Weights of a small GPT-style language model, trained from scratch on English Wikipedia.
Size: 8 layers, width 192, 4 heads of 32, MLP 512 SwiGLU, vocabulary 8192, 6.3M parameters.
Each number is 200 + 20 x the weight over its row's rms, rounded and kept within 0 to 999. Layers, rows and columns count from 0. The size before them is the row's rms in percent of the matrix's.

# gate: layer 4 MLP gate, 512x192, rms 0.164, rows 381-411, columns 32-63
# up: layer 4 MLP up, 512x192, rms 0.162, rows 381-411, columns 32-63
# down: layer 4 MLP down (transposed), 512x192, rms 0.158, rows 381-411, columns 32-63
gate381,104,220,149,217,169,217,219,225,169,219,211,180,196,228,188,174,217,174,216,212,176,194,168,192,216,182,195,212,197,177,198,227,217
up381,104,189,213,200,193,184,191,219,209,206,163,197,224,220,199,218,190,186,154,219,192,177,179,190,164,202,188,209,186,193,212,191,207
down381,101,221,211,238,187,209,181,229,203,191,197,199,186,213,163,187,182,190,178,182,205,182,197,185,191,198,214,224,201,187,200,193,152
gate382,108,247,189,196,254,191,210,221,171,188,219,219,165,232,204,225,209,185,213,228,228,192,189,230,220,171,203,210,186,167,237,190,211
up382,115,197,191,207,217,138,215,254,248,236,221,217,188,227,174,195,221,196,185,206,211,224,181,226,182,205,228,170,190,173,218,150,203
down382,114,221,227,178,208,205,185,228,204,188,258,224,194,237,183,220,171,199,169,204,201,195,179,199,213,201,194,178,172,199,175,163,215
gate383,117,236,189,193,203,233,235,204,218,196,167,227,215,202,205,194,203,222,198,185,201,203,204,210,222,183,206,228,220,185,203,190,205
up383,113,224,221,207,238,172,190,206,163,167,210,178,197,183,188,175,194,207,174,219,195,219,172,225,206,205,217,207,194,180,223,190,170
down383,107,154,212,211,217,184,219,224,195,222,185,193,192,197,206,224,221,189,217,224,198,219,214,199,216,183,202,194,202,206,177,232,180
gate384,103,236,178,166,211,164,195,178,181,179,216,154,207,214,158,190,200,178,225,202,199,215,178,168,200,223,206,212,193,167,192,185,202
up384,102,212,185,175,220,205,202,232,216,223,225,191,170,203,208,248,217,189,180,188,182,245,197,201,201,197,219,245,226,192,218,206,200
down384,102,227,170,198,201,181,202,204,189,208,229,218,180,167,229,195,204,181,194,184,221,224,201,182,231,172,209,199,228,198,178,220,173
gate385,101,234,183,195,232,185,199,190,192,189,227,179,186,211,216,186,197,166,167,187,207,206,183,174,204,183,222,174,183,175,181,207,194
up385,109,233,194,176,236,182,226,187,193,224,227,197,236,195,227,206,207,185,210,206,204,162,187,192,200,186,174,179,184,177,206,228,188
down385,109,198,236,197,229,195,223,194,186,185,213,202,201,209,223,210,191,196,186,192,231,183,216,220,173,215,205,215,210,190,219,203,173
gate386,099,208,188,221,213,180,212,194,189,202,183,177,229,191,217,244,212,205,233,166,197,201,226,205,229,198,212,201,206,168,191,183,177
up386,097,188,220,193,188,190,212,171,183,234,231,168,184,215,195,141,190,223,180,207,193,195,194,217,216,189,198,227,198,195,213,186,211
down386,098,202,221,186,163,199,208,235,201,202,216,202,176,190,212,212,181,203,197,208,199,183,211,160,191,181,211,222,187,210,188,183,202
gate387,095,206,182,218,235,209,197,174,199,221,224,214,174,209,175,169,182,231,204,209,202,214,159,173,244,194,194,190,197,188,233,181,174
up387,093,175,208,220,153,180,193,185,230,214,181,190,189,235,183,215,200,181,220,187,183,182,191,196,175,193,204,178,202,197,181,226,196
down387,095,227,155,181,199,192,182,210,215,194,216,219,190,248,213,214,236,203,222,169,226,196,179,194,205,190,221,137,193,164,230,210,208
gate388,101,207,163,203,179,203,170,233,209,187,171,191,223,220,184,205,179,186,249,194,181,224,209,236,189,196,198,193,201,193,216,201,181
up388,111,200,198,218,175,196,197,224,220,223,206,216,219,188,201,188,218,184,212,222,182,211,181,215,210,193,216,174,202,187,217,190,163
down388,105,219,237,189,194,186,227,184,191,180,218,246,162,186,209,179,209,173,186,247,210,160,201,203,192,231,166,161,179,204,215,189,181
gate389,100,206,225,212,195,161,196,186,206,179,188,244,200,214,186,196,227,196,187,192,229,200,190,221,239,200,226,215,205,168,172,167,189
up389,098,192,152,171,207,208,206,181,239,221,223,182,236,215,207,197,233,224,189,166,166,228,185,179,223,202,192,215,177,231,223,177,204
down389,102,187,193,198,209,176,240,226,203,250,162,219,209,201,223,186,216,196,156,197,181,208,154,189,182,189,210,209,213,205,198,238,199
gate390,099,195,215,203,197,190,191,207,144,187,223,162,166,213,154,188,214,200,192,206,203,214,182,182,163,192,221,206,235,178,211,189,202
up390,095,202,200,219,226,211,240,235,215,173,216,228,230,211,206,225,214,226,195,195,190,232,203,176,197,171,184,213,180,167,170,186,179
down390,093,185,203,189,189,197,222,177,187,196,256,242,227,214,211,214,218,191,211,196,201,182,180,180,150,177,207,209,177,207,171,199,206
gate391,108,212,202,212,189,172,232,240,174,172,177,216,241,177,183,182,189,215,172,204,206,202,182,217,195,216,216,198,207,200,230,181,206
up391,110,193,215,238,224,195,195,173,236,228,219,229,203,224,177,210,190,200,177,189,196,230,240,197,234,188,188,208,201,215,206,192,190
down391,106,204,189,208,204,207,214,197,252,202,186,195,209,204,190,216,220,242,167,195,209,203,186,153,213,189,190,193,172,194,234,176,155
gate392,102,213,224,221,204,197,162,153,189,168,183,162,195,192,219,225,204,183,162,201,190,222,208,194,180,133,205,223,196,196,176,192,215
up392,099,205,199,221,165,211,224,184,191,210,183,199,191,191,195,205,179,182,199,198,189,137,195,198,185,206,208,201,198,218,177,164,158
down392,097,215,230,213,189,203,225,174,165,176,175,208,218,212,204,204,205,250,183,213,185,190,190,233,221,210,195,210,204,182,218,202,216
gate393,096,169,175,206,212,214,220,193,203,208,185,208,232,199,180,214,198,220,207,205,170,176,202,189,222,220,194,196,160,183,209,174,185
up393,105,205,177,242,191,186,177,207,191,184,194,200,247,204,172,227,199,211,192,202,207,205,237,178,231,181,189,216,189,198,185,222,187
down393,105,220,182,197,202,231,166,186,214,201,213,183,197,217,213,214,183,183,165,211,174,198,208,202,202,173,234,196,189,194,187,225,189
gate394,100,190,176,219,204,184,200,201,214,214,237,150,198,204,199,210,164,171,154,208,191,165,220,198,222,203,214,199,207,217,199,169,193
up394,102,197,233,222,208,217,191,171,199,179,195,220,177,194,222,206,173,206,241,214,208,191,165,188,217,184,214,203,183,223,219,236,189
down394,098,209,196,190,210,219,213,203,248,196,187,182,177,183,208,181,194,196,221,238,204,221,185,186,180,199,181,172,200,210,202,212,194
gate395,100,197,194,202,199,228,204,180,222,213,177,193,239,192,227,166,178,201,176,218,208,186,166,205,179,200,187,193,221,223,198,170,206
up395,097,191,194,211,200,220,182,158,199,174,210,195,195,205,191,243,204,195,205,211,219,196,173,219,214,180,237,185,153,213,195,155,197
down395,099,202,208,162,184,188,178,220,183,231,190,215,194,215,237,211,199,242,170,192,230,201,217,213,184,201,200,189,222,187,182,200,190
gate396,102,187,216,166,225,200,186,238,200,187,205,189,170,212,228,202,220,193,222,210,209,189,186,223,206,165,192,218,209,206,178,214,216
up396,096,189,222,185,184,221,194,172,201,226,234,210,221,196,214,224,180,205,183,217,196,164,212,197,189,163,185,192,188,198,207,175,228
down396,102,229,195,196,225,193,158,174,209,241,161,209,201,234,221,187,232,189,212,182,221,210,217,179,214,217,212,199,210,180,220,192,203
gate397,104,223,194,198,163,209,174,219,201,210,200,189,210,204,194,191,207,208,214,200,211,227,200,235,214,186,190,221,192,155,199,213,219
up397,098,182,209,207,210,211,207,224,174,195,230,228,209,168,175,236,237,203,202,201,193,204,207,182,257,206,258,177,236,176,203,183,192
down397,105,217,190,183,204,232,190,199,163,197,228,206,204,204,197,228,228,222,219,218,202,203,231,206,221,199,233,209,204,182,216,163,230
gate398,095,196,190,207,246,189,186,244,198,166,185,229,218,201,207,231,195,201,223,193,194,205,191,220,190,179,195,173,190,172,189,200,187
up398,087,200,199,179,227,194,169,225,190,149,195,197,237,222,180,210,203,210,183,220,178,197,209,178,220,219,228,183,177,202,232,202,154
down398,090,201,200,166,163,190,167,212,199,189,177,229,197,197,233,222,189,207,214,221,177,166,208,171,224,205,159,198,193,175,210,200,167
gate399,109,202,208,224,215,176,218,211,199,208,190,198,193,178,244,193,226,217,187,183,194,197,184,206,182,173,206,240,224,200,186,165,198
up399,103,194,189,213,173,151,175,211,216,226,209,199,206,198,243,198,221,213,219,214,203,225,192,247,185,187,218,195,191,184,163,182,201
down399,093,209,193,194,205,228,203,221,180,214,171,178,225,196,171,227,193,185,171,205,200,217,229,161,223,230,219,185,199,206,217,202,204
gate400,105,195,201,188,175,208,194,201,185,205,209,203,204,231,196,190,222,209,205,173,208,221,188,205,193,201,218,197,169,149,209,194,209
up400,106,163,195,184,186,211,214,190,193,234,172,166,203,195,194,205,171,195,160,191,210,229,220,182,180,200,187,178,234,223,187,207,203
down400,104,213,207,207,180,216,194,173,186,212,169,220,206,213,230,193,191,214,219,179,220,215,236,182,199,187,214,174,186,211,195,188,182
gate401,104,185,205,210,188,195,186,195,213,187,206,196,160,177,213,184,181,165,204,214,175,232,179,225,141,221,175,204,195,237,192,192,182
up401,104,184,213,158,197,154,202,199,248,206,228,223,195,195,207,200,201,181,201,194,215,240,188,234,211,173,237,207,231,197,190,179,183
down401,105,241,165,230,200,204,162,191,192,179,187,217,213,215,219,205,204,200,220,202,181,163,209,160,192,185,187,169,220,220,178,203,197
gate402,103,205,253,197,176,202,187,176,184,193,203,205,214,206,184,189,204,188,195,198,178,204,198,198,191,157,184,194,220,163,214,184,245
up402,105,213,177,184,207,206,210,217,229,221,177,179,198,184,199,206,189,210,193,183,181,206,222,223,204,198,189,194,183,169,207,209,170
down402,105,206,208,184,185,211,184,196,186,216,192,215,228,187,226,198,201,199,182,192,213,228,197,249,204,197,175,227,194,226,210,194,204
gate403,096,196,200,200,210,208,214,198,188,200,203,227,210,202,201,164,223,207,212,228,212,231,229,204,160,212,209,199,205,217,188,185,218
up403,104,177,183,191,252,188,207,200,212,197,175,161,217,230,182,212,189,240,219,206,240,168,180,215,204,176,201,207,148,198,178,190,160
down403,102,184,220,204,214,211,159,184,165,209,192,181,196,229,208,208,207,247,160,200,186,201,160,173,196,201,208,227,180,214,203,176,221
gate404,100,235,239,177,215,217,197,212,200,203,227,181,225,203,180,212,236,188,217,197,160,208,259,206,202,225,212,199,197,202,216,185,200
up404,101,190,223,227,169,168,206,194,196,195,197,215,216,217,201,238,208,190,246,196,169,216,193,187,197,205,226,181,211,190,205,249,193
down404,101,206,185,171,220,225,199,210,208,219,189,189,205,179,176,195,211,193,174,207,150,225,224,236,224,206,190,189,203,218,190,226,227
gate405,110,196,184,177,193,213,200,174,230,221,212,230,163,212,198,227,171,182,220,235,224,196,209,229,193,188,195,165,207,192,221,191,229
up405,109,190,152,216,208,213,153,197,198,216,171,207,136,219,227,202,190,194,189,193,190,231,177,183,146,209,222,195,210,219,188,178,196
down405,108,201,184,194,193,173,181,188,227,188,162,204,163,212,210,179,221,210,220,216,212,243,213,203,177,190,176,233,243,253,252,219,195
gate406,102,201,209,202,202,181,206,213,186,218,179,192,189,189,184,228,177,179,207,185,209,199,156,181,188,153,169,155,224,177,188,195,196
up406,093,190,243,208,208,211,203,191,212,229,210,219,203,213,213,221,208,187,214,218,181,209,181,203,195,198,220,224,209,191,217,181,173
down406,097,212,231,196,205,231,183,199,183,190,191,202,191,213,209,202,244,214,172,184,217,200,203,220,178,232,201,172,202,239,192,201,200
gate407,103,199,189,197,206,214,214,187,205,134,210,195,180,219,189,193,226,169,231,195,197,207,191,238,207,181,199,201,219,187,195,190,180
up407,111,190,243,183,206,221,218,174,217,172,180,220,199,212,156,205,213,223,213,188,168,218,188,189,210,191,199,197,212,213,204,171,223
down407,110,175,179,186,207,202,215,209,182,230,186,200,231,194,199,172,202,176,228,185,178,207,226,181,195,207,198,176,205,200,201,172,184
gate408,092,180,184,195,199,176,230,226,150,177,182,183,211,178,186,202,215,183,205,202,196,177,202,217,233,193,201,204,216,177,192,165,214
up408,096,193,212,157,220,194,216,191,200,205,182,243,219,225,169,216,181,165,201,177,207,213,184,184,196,217,218,230,188,271,202,228,199
down408,098,188,226,221,243,189,229,215,209,202,194,188,209,204,188,213,175,197,187,189,235,215,213,164,217,182,177,193,209,186,167,214,202
gate409,102,218,199,208,208,222,196,239,186,199,212,178,239,227,190,224,207,232,175,178,193,166,223,184,214,205,200,194,196,210,156,220,231
up409,100,187,199,236,181,219,224,201,204,213,234,196,194,198,197,184,193,200,179,187,204,192,209,191,208,191,214,163,222,200,220,219,155
down409,101,182,188,164,225,200,184,183,204,196,208,162,190,202,170,200,182,207,207,220,164,193,186,175,236,209,194,192,193,186,194,173,190
gate410,087,179,200,195,154,208,178,191,248,184,179,217,240,193,197,212,215,203,196,206,217,192,167,213,224,212,155,220,216,205,175,195,199
up410,087,212,181,229,193,162,213,219,231,194,240,196,190,247,199,201,204,183,184,180,194,226,181,199,191,236,225,173,214,184,216,184,197
down410,092,199,224,187,198,187,204,186,174,188,197,187,183,214,247,203,191,205,218,202,192,205,230,206,205,205,193,202,204,216,182,224,195
gate411,103,180,205,186,234,207,190,226,149,196,200,194,186,210,191,201,187,177,230,189,221,192,212,191,204,179,207,188,206,197,132,205,218
up411,105,207,207,181,221,207,232,168,210,201,203,217,223,197,211,233,219,196,216,190,186,215,194,201,183,200,200,170,216,187,202,185,214
down411,106,186,221,207,209,226,210,180,168,206,208,197,209,204,200,191,183,172,151,212,168,230,186,171,238,179,198,184,184,200,188,184,214